Each number is 50 + 10 x the weight over its row's rms, rounded and kept within 0 to 99. Layers, rows and columns count from 0. The size before them is the row's rms in percent of the matrix's.

# layer 18 MLP down (transposed), 640x160, rms 0.238, rows 283-326, columns 0-79
103:38 59 48 42 52 42 62 45 59 69 39 59 38 62 65 37 48 45 36 39 71 40 41 44 63 51 44 50 47 66 36 41 40 50 52 59 49 49 27 34 60 70 63 55 50 50 54 43 26 45 47 49 69 39 48 37 54 52 31 47 51 38 35 50 58 47 46 64 59 60 63 20 36 43 53 60 48 46 38 46
111:32 63 51 51 41 44 41 40 56 59 41 54 44 48 57 72 57 56 51 53 72 36 54 47 35 40 43 42 54 35 42 43 42 63 49 52 43 42 56 55 52 51 48 46 51 33 53 58 56 52 53 48 49 57 53 43 53 46 46 51 44 61 41 57 34 58 57 43 36 36 38 49 50 45 52 61 63 51 54 45
085:53 50 56 38 48 56 35 29 65 50 29 42 34 56 48 37 45 46 49 67 38 40 46 49 68 58 53 63 28 45 39 57 48 45 39 36 60 45 54 46 50 33 62 47 48 46 59 52 42 53 53 54 49 21 61 54 49 41 67 38 48 37 51 52 40 29 60 39 61 35 55 38 49 54 35 65 52 52 54 53
115:58 39 49 31 48 34 38 54 41 41 63 55 53 63 55 38 57 39 52 56 54 57 51 68 59 38 40 73 65 45 50 48 35 57 40 58 48 63 46 57 54 56 57 66 48 46 69 37 48 60 48 50 46 65 27 73 68 44 52 49 48 63 47 50 30 60 48 55 41 51 55 43 52 60 56 54 60 51 30 68
103:60 68 56 53 55 52 40 36 66 55 37 39 48 55 24 48 67 44 43 38 42 42 41 46 55 65 46 47 48 61 57 40 41 46 41 44 47 54 49 46 33 71 42 48 51 54 57 68 56 43 54 39 64 72 23 40 38 46 54 51 49 59 43 43 42 52 36 49 59 51 45 37 50 53 55 46 37 61 52 45
091:58 36 47 55 44 52 39 40 56 56 31 47 43 62 48 57 53 30 42 48 33 48 43 55 49 56 52 40 52 59 46 59 54 51 50 52 46 38 61 48 43 51 47 41 37 56 58 56 46 53 44 39 58 83 49 34 41 70 43 68 43 52 67 50 47 49 70 65 45 52 46 55 48 46 50 51 50 62 56 49
102:57 30 39 43 56 56 57 49 59 40 43 64 57 34 61 53 44 40 44 48 52 67 49 59 42 40 43 42 42 49 63 57 43 43 55 59 50 52 59 57 41 47 68 41 28 42 42 49 43 51 40 39 63 51 21 72 37 47 72 53 44 36 46 53 69 47 59 73 42 46 44 29 53 52 60 51 56 59 63 41
094:42 41 42 40 85 34 60 54 38 49 48 38 47 38 47 50 44 41 59 36 59 62 40 51 48 37 63 56 53 38 60 36 49 52 43 38 48 43 53 55 42 51 59 59 62 45 58 32 40 64 61 59 46 49 39 46 40 58 64 62 39 41 45 42 46 51 53 68 42 47 59 44 36 52 48 64 51 37 44 54
100:59 56 51 53 51 75 64 52 51 50 40 63 81 46 45 43 52 44 37 47 48 56 54 44 54 36 39 60 57 44 43 59 36 54 42 49 58 36 40 39 49 62 51 66 50 58 42 42 55 44 48 64 29 40 50 56 37 38 37 60 52 39 56 64 60 35 57 55 53 54 54 39 40 35 14 44 59 63 65 63
104:59 35 73 49 46 46 61 34 43 38 58 48 50 62 44 41 38 67 61 67 62 68 58 73 60 41 62 52 58 52 48 50 38 43 57 49 68 38 43 45 60 44 59 59 59 44 48 50 44 49 38 44 48 69 39 58 65 41 46 48 55 59 49 34 52 46 69 37 47 44 61 67 64 54 69 33 42 56 46 45
100:43 42 65 38 61 58 48 50 44 55 55 45 49 65 36 51 56 49 47 41 61 51 29 37 44 44 36 36 38 49 57 46 60 56 40 33 44 50 60 74 38 62 45 47 47 37 52 61 58 44 58 61 54 64 49 43 40 74 31 48 56 60 37 69 63 45 52 45 56 44 66 40 51 45 55 59 60 40 52 41
106:51 53 49 40 46 56 51 60 51 29 35 57 37 64 43 37 59 47 31 49 50 40 56 51 27 44 42 41 43 49 42 58 58 45 48 44 60 55 51 48 47 35 50 63 69 53 45 56 51 42 54 39 41 32 48 37 56 47 53 54 58 57 52 46 54 54 63 59 58 53 27 65 46 42 45 30 63 60 49 44
097:63 50 59 60 60 59 54 44 53 49 44 54 60 35 25 62 59 33 43 31 68 40 44 49 52 63 68 42 45 53 45 46 50 42 62 53 61 53 52 34 40 59 53 48 47 59 37 59 60 56 48 55 45 44 45 47 46 54 34 55 48 41 34 42 62 56 52 72 64 44 57 46 48 38 46 46 48 45 46 28
104:63 48 57 50 59 37 61 68 55 25 54 37 43 58 45 41 40 48 15 58 44 39 49 45 61 54 57 36 55 42 66 55 51 62 35 49 37 44 49 70 57 57 47 47 56 51 39 57 34 40 60 52 47 39 54 49 48 40 44 50 46 36 48 53 27 42 56 47 41 40 44 62 65 48 63 56 29 56 60 63
089:63 28 36 61 39 53 44 48 51 60 61 44 39 52 37 72 51 48 48 50 59 62 42 60 43 57 51 40 52 44 42 60 45 37 36 58 50 51 61 53 63 68 50 49 52 60 51 43 41 43 57 57 57 30 61 52 45 40 36 50 53 44 56 58 60 51 34 50 49 72 63 59 42 48 52 57 49 45 27 50
084:41 67 36 50 54 49 58 46 45 42 50 60 57 44 43 48 54 50 49 59 45 49 51 57 61 46 44 49 43 50 48 57 60 47 60 46 53 54 37 35 37 35 38 58 52 20 49 41 57 54 65 60 50 50 36 59 46 51 77 42 61 50 42 65 34 32 52 55 52 48 45 46 67 67 51 42 58 56 52 46
100:58 57 63 34 35 56 42 40 58 43 58 56 41 45 57 58 44 45 52 64 65 49 34 55 62 45 38 53 29 60 63 33 52 44 57 48 63 57 45 53 72 38 60 41 61 52 38 42 46 40 36 60 57 16 49 38 47 53 55 45 47 32 63 47 44 36 44 35 46 38 58 30 50 57 55 41 51 36 56 31
096:41 33 45 40 54 33 57 50 52 62 48 48 49 68 63 46 52 51 48 55 43 60 48 56 41 64 45 42 44 45 36 61 57 54 54 49 50 35 47 60 58 58 50 53 30 43 53 31 56 59 45 45 50 76 37 43 60 30 45 33 42 44 45 41 52 56 52 63 46 41 50 55 45 51 40 53 51 57 50 56
108:50 43 45 48 62 54 50 41 43 41 44 51 64 57 52 67 56 44 48 42 42 49 48 69 41 42 50 42 39 66 36 48 45 56 56 61 59 47 65 27 60 62 36 58 58 71 45 59 61 53 48 80 47 43 56 37 52 49 19 70 61 56 62 56 51 61 64 34 60 54 36 29 65 39 56 52 41 41 39 43
111:42 57 35 53 58 42 45 66 70 36 35 66 48 64 56 40 61 53 48 50 52 47 53 36 42 50 59 67 65 58 33 61 43 47 32 62 36 38 41 40 44 56 51 34 45 44 62 48 55 48 65 36 33 72 43 41 62 56 60 71 57 38 48 52 55 38 60 65 53 50 24 45 60 64 48 56 74 47 60 50
118:49 54 62 48 60 44 50 61 46 56 63 47 61 57 63 48 53 68 48 56 48 48 58 70 37 54 57 51 53 56 59 53 41 44 39 65 49 57 51 59 53 54 59 35 37 60 51 55 64 54 56 68 40 72 51 46 42 70 47 53 57 53 55 54 36 46 67 69 56 37 70 70 58 68 63 55 44 50 42 44
101:60 42 65 61 67 50 50 49 50 55 74 54 38 56 66 54 45 37 62 57 63 37 53 53 55 57 56 45 68 61 49 54 53 34 59 54 49 46 41 31 48 55 54 45 62 58 45 44 38 38 40 63 49 25 58 59 46 48 52 59 70 42 38 49 39 30 54 57 59 54 51 49 49 55 53 51 58 55 61 39
109:56 57 51 55 46 54 44 51 50 71 57 65 52 52 66 55 39 54 45 38 47 60 50 58 47 41 42 46 61 54 48 64 39 62 48 65 43 40 35 46 42 40 65 74 53 58 43 44 40 57 60 54 40 66 69 52 32 58 26 38 71 52 44 36 71 49 42 47 51 50 62 44 61 36 49 50 49 38 58 41
102:51 48 62 54 32 59 61 58 55 26 53 52 58 54 58 62 48 27 51 52 50 53 43 60 50 38 58 62 50 48 38 62 37 28 54 62 57 56 51 38 67 53 53 38 40 42 55 51 53 35 48 50 38 55 51 34 45 60 54 61 68 60 68 34 68 59 44 59 46 63 57 44 46 58 59 51 55 46 59 59
094:39 44 74 49 34 52 58 75 46 48 40 65 51 46 43 48 49 51 40 36 47 66 71 51 59 30 30 40 51 52 38 54 57 31 49 39 63 55 50 52 43 66 33 53 29 50 54 39 59 47 53 58 60 53 53 58 61 57 51 47 49 49 43 45 58 57 58 49 48 46 58 52 57 44 46 54 41 53 55 46
104:26 46 66 39 68 62 46 37 39 61 65 63 51 40 49 53 35 51 61 37 62 50 47 50 52 42 48 58 60 54 53 54 60 46 39 53 52 47 42 57 14 43 65 39 55 51 34 29 52 62 44 42 39 47 43 49 69 56 42 58 48 55 42 42 38 39 25 50 63 56 47 37 44 45 40 48 52 54 52 36
109:50 27 50 63 56 48 46 51 61 42 51 65 59 38 46 57 38 43 68 61 51 55 40 51 42 36 45 51 44 53 56 52 59 69 45 43 58 32 67 57 43 48 53 54 45 41 35 60 53 38 53 50 61 38 44 55 51 37 52 58 37 49 59 47 33 35 42 57 57 39 32 32 65 37 49 52 49 52 54 64
089:45 52 38 33 53 72 54 55 49 52 51 47 48 64 59 32 43 23 41 53 48 65 39 53 52 48 48 48 52 58 59 51 62 45 62 48 58 49 63 38 36 53 45 44 61 46 54 66 50 67 45 73 73 42 31 65 46 60 50 53 55 48 52 45 60 50 66 54 48 67 60 46 53 41 44 46 26 36 45 49
106:42 35 56 38 56 50 53 48 65 44 38 46 40 56 60 43 65 31 60 69 56 43 55 79 37 51 32 41 54 37 41 62 75 42 31 44 41 55 50 45 45 34 51 36 44 40 48 52 44 56 52 45 54 61 69 49 59 48 74 45 39 49 38 33 53 39 46 65 54 63 61 42 44 73 57 33 57 36 47 40
105:30 73 38 51 20 51 58 50 62 61 60 49 64 53 45 50 52 37 43 55 33 38 45 47 49 46 58 53 49 47 66 54 52 49 55 46 41 40 26 55 62 57 35 39 50 24 33 49 47 55 56 61 43 41 44 52 55 46 47 41 60 40 52 57 46 54 49 50 49 68 43 63 34 51 48 41 53 49 54 47
100:48 49 61 35 41 53 42 61 40 45 57 58 72 48 41 60 37 49 49 66 40 46 41 76 46 62 61 48 71 51 53 49 46 46 45 60 56 30 37 55 57 32 26 42 63 53 40 36 57 60 57 57 48 57 55 45 25 34 54 53 58 41 45 35 41 44 59 55 65 43 41 57 42 39 54 59 69 55 56 39
104:42 55 62 39 46 69 58 53 47 57 54 46 42 37 45 63 55 37 53 35 58 37 36 41 45 33 70 51 28 45 52 59 57 67 57 47 58 43 57 58 43 40 45 46 52 46 35 55 43 69 54 49 50 41 48 42 56 64 55 51 45 52 68 46 47 46 63 54 41 67 45 52 44 59 49 44 41 46 55 34
086:43 66 46 51 34 54 40 55 49 47 38 40 53 42 60 80 60 52 71 44 63 45 70 46 48 63 55 41 62 48 48 27 55 33 45 53 51 47 42 39 34 48 50 62 25 54 57 52 64 43 35 30 36 50 45 47 43 46 52 45 37 48 57 55 58 45 52 56 32 48 37 42 48 48 53 36 45 50 52 45
094:50 48 36 61 69 56 43 66 59 51 42 64 44 36 51 51 45 50 51 58 38 49 55 61 36 64 58 59 51 39 63 50 50 39 38 57 47 52 64 63 49 67 46 60 56 52 50 37 57 43 56 42 61 38 48 69 54 28 57 36 49 39 65 42 61 49 56 68 54 52 38 35 34 62 53 44 61 48 55 50
099:59 59 58 47 53 73 54 46 26 48 31 42 45 57 51 37 46 48 42 53 46 62 34 63 66 55 57 35 53 51 57 38 54 56 58 46 47 45 57 54 54 75 58 41 56 49 48 56 49 66 56 58 35 31 38 39 40 51 54 49 68 43 53 34 53 54 54 40 63 63 35 36 39 48 64 49 42 57 55 33
113:54 23 66 44 51 55 44 30 54 69 47 52 46 76 36 43 56 51 57 53 48 72 50 44 70 47 52 44 44 57 45 60 37 46 51 49 43 39 50 64 41 58 58 52 46 44 64 43 54 46 57 45 49 76 59 39 45 59 40 68 39 51 45 57 53 50 42 46 48 49 40 58 45 48 50 45 62 44 47 62
102:51 58 51 30 62 53 51 60 39 41 40 43 48 59 51 51 46 49 46 53 57 65 67 46 27 55 67 56 55 50 46 34 69 55 50 56 38 39 46 40 40 45 62 42 70 56 41 33 53 33 49 37 47 28 46 58 30 55 50 73 45 54 52 52 41 47 30 43 38 36 61 46 43 41 53 52 69 41 56 47
098:39 47 72 37 47 59 58 56 53 32 57 49 43 58 50 36 43 36 45 45 59 44 34 64 66 56 45 54 57 50 40 52 39 51 39 61 57 48 64 54 58 37 62 43 47 58 56 54 64 31 47 55 41 49 48 36 76 52 59 58 62 41 39 52 72 48 62 61 53 42 49 47 62 44 55 53 50 55 56 62
097:29 56 42 64 44 45 52 38 54 54 56 46 46 52 70 57 50 39 35 46 59 51 47 40 61 39 48 52 53 39 49 54 35 61 58 51 59 45 50 44 44 56 47 29 45 52 76 59 49 64 44 48 58 37 49 58 55 34 58 47 67 47 54 54 61 42 49 47 45 66 40 59 34 60 61 58 60 54 49 55
095:51 49 52 48 39 51 52 42 50 48 56 54 33 64 54 47 44 52 52 63 41 50 48 53 36 52 50 64 52 54 56 46 46 49 54 44 55 38 41 51 49 39 54 47 63 43 49 52 26 50 33 42 34 52 49 44 57 68 48 55 47 40 39 55 62 40 36 55 67 49 50 65 46 50 51 58 51 33 36 47
099:57 43 51 39 53 42 54 51 36 43 63 59 65 35 62 33 56 56 51 37 54 61 45 59 44 73 51 43 45 43 34 37 44 44 46 55 53 52 60 61 63 49 45 62 47 43 53 60 40 37 46 42 27 36 55 67 60 53 44 56 49 48 46 46 58 51 61 49 60 58 53 57 44 57 52 55 34 47 52 58
105:53 47 39 65 54 52 49 46 54 38 56 41 44 53 27 65 44 48 64 49 46 43 52 66 70 51 31 38 50 57 33 54 35 52 37 54 48 52 25 57 38 43 67 45 57 41 50 46 59 57 62 35 36 64 37 43 45 44 43 62 35 36 37 53 53 55 43 43 60 61 64 41 51 53 53 64 58 47 44 63
108:47 61 44 50 51 58 57 42 50 48 26 27 46 53 48 65 49 50 34 64 42 53 54 25 24 31 59 55 48 43 44 55 58 41 64 52 65 56 34 51 57 39 46 52 53 42 44 28 48 43 70 49 43 39 46 51 46 49 55 36 49 43 48 54 70 50 50 55 56 56 59 60 41 49 70 33 54 40 60 36
099:49 37 62 54 66 45 61 43 63 60 38 61 49 44 57 59 65 57 56 53 52 29 56 53 40 42 67 61 34 29 43 46 49 43 56 45 66 66 48 52 48 57 45 48 27 36 49 62 48 48 69 61 71 51 31 40 67 34 57 46 36 46 56 58 62 35 45 47 50 54 35 26 31 46 59 58 36 56 42 45
# layer 18 MLP up, 640x160, rms 0.216, rows 284-327, columns 0-79
105:47 47 40 43 31 41 58 48 53 50 29 52 65 36 52 52 45 31 37 38 47 37 50 49 49 31 68 27 60 31 39 50 61 44 48 47 69 62 56 46 53 47 53 28 49 48 36 50 43 41 53 46 45 59 48 44 47 68 49 57 39 49 29 64 48 26 61 46 54 51 83 51 44 46 40 41 59 58 51 55
090:70 46 49 30 46 46 61 64 51 47 54 56 69 51 40 56 58 70 71 61 36 37 54 28 48 40 59 36 45 59 62 60 43 47 43 50 57 55 58 49 60 42 51 60 64 43 59 44 62 64 52 51 31 32 45 62 53 37 54 62 53 55 38 54 57 42 55 48 33 52 67 69 53 52 50 37 45 32 52 78
109:58 54 62 50 75 52 26 52 58 44 45 57 51 45 56 57 33 60 40 40 44 53 54 52 44 57 67 62 71 71 45 58 54 52 36 62 68 55 70 47 57 51 33 63 34 68 51 41 38 61 46 39 27 48 46 53 43 46 58 46 41 56 53 65 41 57 77 50 37 54 51 43 65 52 57 47 47 61 39 58
101:53 48 43 38 47 30 38 42 45 41 50 59 51 53 76 50 52 42 39 55 43 54 45 52 47 47 52 33 31 53 45 58 37 60 62 45 42 36 42 62 19 45 38 54 39 57 57 46 41 42 54 52 49 60 51 62 42 45 67 51 57 52 51 66 69 38 32 68 54 57 44 52 40 55 60 35 38 53 53 54
091:42 74 62 47 60 52 58 45 44 45 57 47 43 44 51 55 46 64 46 48 54 35 63 25 51 68 59 54 49 33 43 57 54 46 43 53 49 72 45 51 59 38 49 53 50 68 41 47 49 52 47 43 52 39 60 53 51 39 53 52 45 66 39 56 46 59 34 49 53 45 52 45 61 59 45 46 48 67 39 64
101:45 35 49 53 56 29 51 43 56 49 47 32 45 34 45 61 66 54 52 42 64 32 59 46 67 51 48 47 35 49 63 57 41 59 68 52 39 48 44 44 37 73 51 31 54 43 44 57 61 64 39 62 32 51 48 73 44 47 50 47 62 51 48 39 40 45 49 48 46 44 44 70 36 54 36 63 35 40 48 53
098:59 72 57 59 41 57 73 36 53 59 50 56 52 49 55 64 40 43 45 49 42 53 49 56 58 58 42 24 52 35 29 65 47 44 48 60 49 45 44 39 34 37 53 60 37 61 43 56 70 64 37 40 48 53 71 69 54 57 50 64 47 32 38 44 59 46 47 51 52 38 58 63 50 31 39 35 40 59 42 48
101:37 36 50 72 47 39 56 63 74 53 44 55 43 53 42 45 45 61 32 50 48 51 37 52 42 58 63 36 54 64 59 43 57 47 51 42 44 53 39 56 40 67 42 44 64 53 49 64 66 34 51 70 33 60 33 63 55 65 44 54 55 51 54 30 42 62 57 47 41 59 50 63 34 54 64 50 46 49 43 46
106:28 38 42 62 41 58 55 47 46 33 64 42 52 56 54 55 64 60 38 46 43 47 51 61 37 46 54 53 53 38 67 45 45 38 62 38 46 41 50 62 47 46 51 54 62 41 59 58 54 44 40 39 41 39 36 58 49 47 56 54 58 36 36 60 80 52 52 58 37 50 58 47 45 56 44 53 53 50 50 59
090:63 52 38 62 59 48 45 58 47 38 39 53 42 43 69 61 51 66 35 50 60 37 58 48 75 44 53 49 49 45 46 42 53 47 48 50 48 31 42 19 46 54 57 45 66 55 52 53 60 65 46 43 38 39 52 65 55 33 62 71 62 74 45 58 48 58 54 62 30 60 51 44 55 60 41 46 40 59 50 56
101:61 43 56 47 58 49 30 43 52 35 55 52 51 57 43 52 47 43 49 36 46 63 49 51 53 36 67 55 62 47 58 61 56 41 32 55 63 46 43 63 32 58 59 52 60 42 65 48 47 58 45 62 45 65 56 63 27 58 51 40 51 59 52 35 59 57 41 34 66 40 74 61 58 65 62 60 48 46 34 68
088:46 70 41 48 42 48 58 68 43 52 42 42 49 36 46 57 54 31 42 51 45 46 36 50 43 33 43 58 48 50 73 58 59 58 46 50 36 64 53 50 48 37 68 44 53 47 40 41 49 37 65 36 34 53 54 59 40 77 47 47 42 47 61 66 40 55 59 32 49 51 46 37 29 54 52 56 34 52 38 55
100:46 52 57 39 49 54 50 55 51 57 59 58 55 38 58 56 65 36 44 27 80 51 50 56 47 51 33 56 65 57 47 35 62 49 49 48 61 61 23 41 35 48 53 52 50 52 38 55 58 55 68 57 51 52 68 29 43 44 66 53 57 63 46 59 59 70 21 71 51 71 48 57 45 47 45 54 68 32 34 39
094:41 54 50 43 44 69 62 38 43 40 41 52 68 49 56 55 51 49 58 57 45 64 45 51 44 50 29 40 45 36 52 68 54 61 59 61 68 47 45 63 44 46 34 44 60 61 56 50 42 57 44 41 48 52 56 46 32 53 63 63 46 86 42 24 43 56 44 52 60 51 56 55 39 66 67 51 47 54 65 44
091:71 40 61 41 43 46 46 56 48 47 54 33 65 70 57 68 65 41 42 43 53 45 49 46 62 54 52 71 49 61 35 47 46 37 46 47 55 54 51 56 61 52 56 44 70 57 42 42 38 44 41 48 53 40 57 51 40 46 33 53 39 66 47 63 71 46 36 48 39 63 63 62 58 50 34 59 39 35 39 43
108:24 52 38 57 30 55 54 52 36 69 63 56 43 66 59 49 48 39 35 48 56 63 64 52 53 44 46 57 27 58 57 49 48 38 45 48 54 43 66 30 46 49 58 44 49 54 53 49 37 53 53 64 46 52 54 50 33 61 59 44 61 34 50 50 60 57 53 50 47 63 52 70 65 53 15 48 42 49 58 41
092:65 46 65 51 45 63 42 28 45 39 53 46 37 35 57 53 61 53 52 53 63 43 46 44 53 39 47 62 49 41 67 45 46 45 56 51 63 65 47 45 42 44 48 57 68 56 38 59 43 47 52 53 45 41 52 78 43 55 57 48 55 48 37 55 46 63 49 38 46 56 61 51 54 39 53 40 34 36 40 58
109:37 47 64 59 62 40 44 53 50 53 49 53 60 39 54 53 44 43 55 37 51 57 49 46 57 44 44 40 49 68 60 49 54 39 17 53 42 51 51 36 60 60 42 50 59 38 43 50 52 56 56 74 38 47 50 44 60 54 44 63 48 38 46 57 68 63 46 25 39 49 49 51 61 47 50 47 41 51 45 57
103:61 42 38 41 60 62 39 56 37 60 45 42 53 61 34 54 58 53 35 36 40 62 61 52 52 61 51 65 55 45 49 52 59 81 59 62 37 69 39 45 62 58 41 54 50 61 32 37 39 50 51 37 53 51 65 39 64 47 44 63 46 48 50 55 61 58 49 54 54 70 56 59 43 47 47 48 46 59 38 39
106:39 37 63 45 42 60 48 33 38 39 47 43 55 39 67 57 53 63 53 43 49 60 47 64 40 45 50 42 52 48 50 50 55 30 38 69 61 55 63 51 47 45 46 59 41 63 74 51 54 45 52 42 61 46 51 44 41 71 53 41 66 30 55 39 63 51 57 47 41 60 53 38 58 60 53 49 45 61 41 51
104:34 51 43 37 56 46 66 51 45 25 48 48 48 34 60 68 53 47 54 46 37 56 50 32 57 58 42 59 41 49 47 35 51 51 52 48 44 60 47 67 43 55 65 52 48 47 53 49 37 39 64 46 48 57 55 58 38 56 64 33 47 49 51 35 37 68 56 69 49 65 59 40 28 50 30 46 50 54 44 57
105:59 59 49 60 59 59 53 38 39 52 40 52 64 72 67 40 52 46 53 45 49 67 48 53 48 60 53 61 55 31 47 49 60 35 32 57 46 52 57 55 56 69 44 63 55 33 53 50 47 55 78 41 62 62 42 50 31 61 66 48 52 44 54 46 37 61 39 48 43 43 52 46 48 57 43 52 41 49 67 55
099:56 50 70 61 54 40 45 64 34 57 44 43 65 43 37 45 65 39 37 44 55 34 51 55 48 46 48 18 47 48 62 34 44 28 62 41 46 42 40 38 38 51 37 50 53 47 45 45 45 43 53 40 68 66 52 56 41 53 40 51 30 43 31 48 60 19 53 62 61 66 61 45 62 28 59 42 60 64 62 62
099:66 46 46 42 62 52 25 50 63 45 50 48 43 57 60 45 45 62 60 62 47 41 53 55 43 60 67 50 53 37 39 61 27 36 61 67 56 54 71 54 63 44 56 49 49 52 36 73 44 42 58 66 46 42 41 61 53 66 49 60 57 50 43 59 48 61 47 35 45 42 61 48 43 36 50 57 51 68 36 41
101:60 48 63 44 38 32 30 62 47 58 60 52 55 53 29 44 73 57 59 27 62 41 41 40 45 34 36 50 49 55 58 41 55 49 60 47 49 61 65 49 45 51 48 38 67 36 43 40 57 32 52 52 56 55 42 54 54 51 43 56 58 44 49 45 49 33 47 48 43 40 46 52 34 54 46 42 44 51 58 51
103:51 44 49 42 57 41 46 51 49 43 60 54 69 59 51 62 56 54 50 45 41 41 41 55 65 40 48 57 49 43 27 50 59 38 49 44 52 32 57 48 50 45 56 38 53 57 54 44 42 78 43 50 32 52 40 50 56 46 45 44 33 58 49 50 37 39 32 48 52 53 63 49 35 51 45 49 49 71 49 63
088:44 67 49 47 42 32 69 51 50 44 50 28 50 50 41 53 41 65 57 47 41 54 53 40 38 44 62 43 41 53 43 51 56 46 49 43 46 40 42 58 62 55 45 74 54 56 53 41 60 53 47 33 50 44 54 47 42 53 51 45 43 53 56 52 31 43 55 40 76 51 53 48 52 45 60 44 49 51 32 32
104:47 47 52 57 51 34 54 51 36 35 46 45 34 51 39 44 73 40 61 43 59 40 43 46 59 35 51 56 37 42 43 57 50 43 40 63 53 49 55 56 52 64 34 42 54 42 29 69 52 44 57 48 56 60 36 45 37 52 54 37 49 30 43 44 59 52 52 52 51 46 66 59 38 55 52 58 37 50 55 46
102:51 55 59 56 63 31 35 62 49 50 63 59 62 39 49 46 46 65 53 39 49 50 51 52 55 53 48 48 24 53 48 37 76 46 51 57 46 43 41 54 59 58 53 47 62 54 46 33 48 35 51 52 56 56 78 60 60 42 28 68 59 47 44 39 35 48 44 55 52 54 59 45 61 38 45 58 40 50 57 47
099:37 33 33 56 58 65 44 35 66 50 38 44 60 43 55 28 70 54 33 52 59 56 60 53 33 59 58 58 48 42 43 39 50 36 43 60 57 54 63 50 50 53 43 55 46 57 51 46 48 33 55 57 57 54 50 55 47 52 48 52 33 53 35 68 67 26 47 49 56 42 58 55 63 52 67 32 70 46 38 42
107:48 51 42 35 65 65 45 66 46 58 42 48 55 54 48 53 49 60 38 43 47 57 52 48 40 34 48 71 49 68 37 26 46 55 58 57 41 44 39 42 59 62 50 62 47 54 43 59 50 44 63 46 38 57 45 48 48 46 62 46 44 40 30 50 41 60 55 73 44 41 45 63 47 46 41 47 58 52 38 63
102:64 31 36 61 57 52 61 46 46 61 63 49 46 53 31 19 41 46 37 44 42 55 32 49 51 23 63 61 33 53 41 61 45 76 53 57 51 55 50 66 70 49 41 37 75 45 44 48 41 51 55 66 46 50 48 61 51 52 49 60 67 64 43 47 42 59 42 48 69 56 63 51 36 46 50 53 61 43 53 59
101:64 49 44 59 55 43 44 51 49 42 50 52 36 46 41 37 44 67 50 39 44 37 42 46 48 44 37 63 30 66 54 56 43 62 46 66 45 45 26 41 55 49 64 50 44 57 23 36 46 60 36 45 49 40 42 57 55 50 33 61 56 59 49 54 45 60 52 27 54 65 60 65 40 59 42 47 42 41 53 54
099:47 58 46 57 50 67 42 33 63 52 51 57 49 43 66 45 54 55 45 53 54 33 58 52 53 28 36 57 40 69 50 51 44 45 36 50 44 60 55 65 46 42 51 52 42 38 37 63 36 46 47 52 35 48 62 53 49 36 43 56 51 49 61 76 56 32 45 69 48 36 48 41 56 53 61 56 58 51 45 57
101:58 42 55 70 50 53 35 49 48 61 27 43 55 53 57 48 35 64 58 47 42 55 50 46 68 69 55 42 33 45 59 52 39 51 43 53 49 40 57 57 55 69 57 49 38 31 50 45 43 68 59 32 44 59 60 44 47 49 55 63 45 47 51 64 52 37 64 52 39 38 45 48 62 34 54 45 47 32 39 50
111:35 36 43 55 60 60 48 50 43 52 40 50 48 49 40 34 39 41 72 50 27 63 23 54 61 61 35 53 42 57 60 35 58 78 52 43 61 50 56 51 44 56 41 41 49 46 37 40 53 50 51 69 43 57 39 56 54 54 68 45 55 54 56 62 35 45 57 38 53 55 61 31 56 47 59 65 41 63 40 47
097:52 50 47 52 42 52 41 70 29 55 40 53 46 56 57 54 67 52 67 42 55 54 54 30 37 60 54 40 43 47 43 58 70 45 71 43 53 45 50 54 43 42 31 51 60 27 57 40 55 34 63 56 51 50 43 61 50 55 45 46 41 58 43 64 52 39 45 46 46 43 65 47 45 51 71 49 49 42 48 50
098:61 44 53 51 52 38 38 53 63 44 59 60 56 46 47 48 38 57 41 66 59 64 38 43 35 57 24 59 47 47 53 51 63 64 46 52 62 53 65 61 42 27 56 48 46 39 52 31 45 54 32 47 53 44 58 43 51 54 62 53 37 51 46 62 58 55 37 57 60 42 43 42 43 50 61 66 47 40 34 45
101:47 41 33 55 52 54 30 58 63 74 61 37 53 42 57 56 60 65 47 39 53 58 59 43 44 61 32 71 53 48 32 57 50 53 48 57 34 52 59 46 48 58 62 67 24 52 50 47 68 45 57 67 36 44 67 63 48 41 51 46 65 39 39 56 46 73 46 45 49 68 52 42 53 44 34 40 66 55 59 54
104:55 43 66 58 48 53 41 32 41 47 52 51 44 50 66 57 42 44 74 58 41 47 63 35 42 50 48 50 43 59 53 51 59 38 46 47 36 64 55 53 45 57 48 54 60 63 38 56 69 56 51 60 64 50 50 55 53 48 54 51 54 40 58 58 44 54 45 42 57 42 41 40 44 65 63 57 43 58 38 49
104:68 35 47 72 58 50 61 43 59 57 44 58 51 38 46 48 54 66 35 53 39 34 36 40 53 67 64 49 42 59 25 47 53 46 47 51 48 46 37 46 43 40 45 47 47 65 53 60 47 44 47 59 50 72 54 59 72 63 33 53 33 49 42 44 52 47 52 40 57 66 47 52 42 57 49 58 57 55 49 50
103:32 43 61 48 65 43 39 43 44 48 59 47 47 50 53 38 48 60 43 36 53 33 63 29 50 40 35 42 46 65 56 39 49 61 62 43 46 49 51 32 56 64 30 48 50 59 38 23 53 31 45 50 64 65 41 66 64 53 41 48 52 56 42 31 46 43 46 47 48 35 52 47 49 52 58 61 59 66 49 56
102:57 49 49 47 49 36 69 64 43 61 59 56 31 43 66 56 58 54 63 72 49 32 50 52 46 35 39 40 45 61 63 49 47 56 51 32 43 62 55 63 52 49 48 52 57 55 49 49 33 41 54 60 58 61 47 49 56 54 55 50 61 33 56 47 58 40 43 56 62 47 71 56 40 58 43 57 53 45 48 57
102:47 44 49 54 51 58 48 52 55 52 41 36 49 60 46 36 48 56 54 43 45 63 43 47 30 62 66 48 37 56 35 49 38 57 43 59 57 36 60 31 41 54 41 46 54 36 46 53 48 28 63 43 41 50 46 54 57 58 42 44 35 48 32 25 42 38 63 40 42 45 60 59 49 82 55 42 68 52 46 50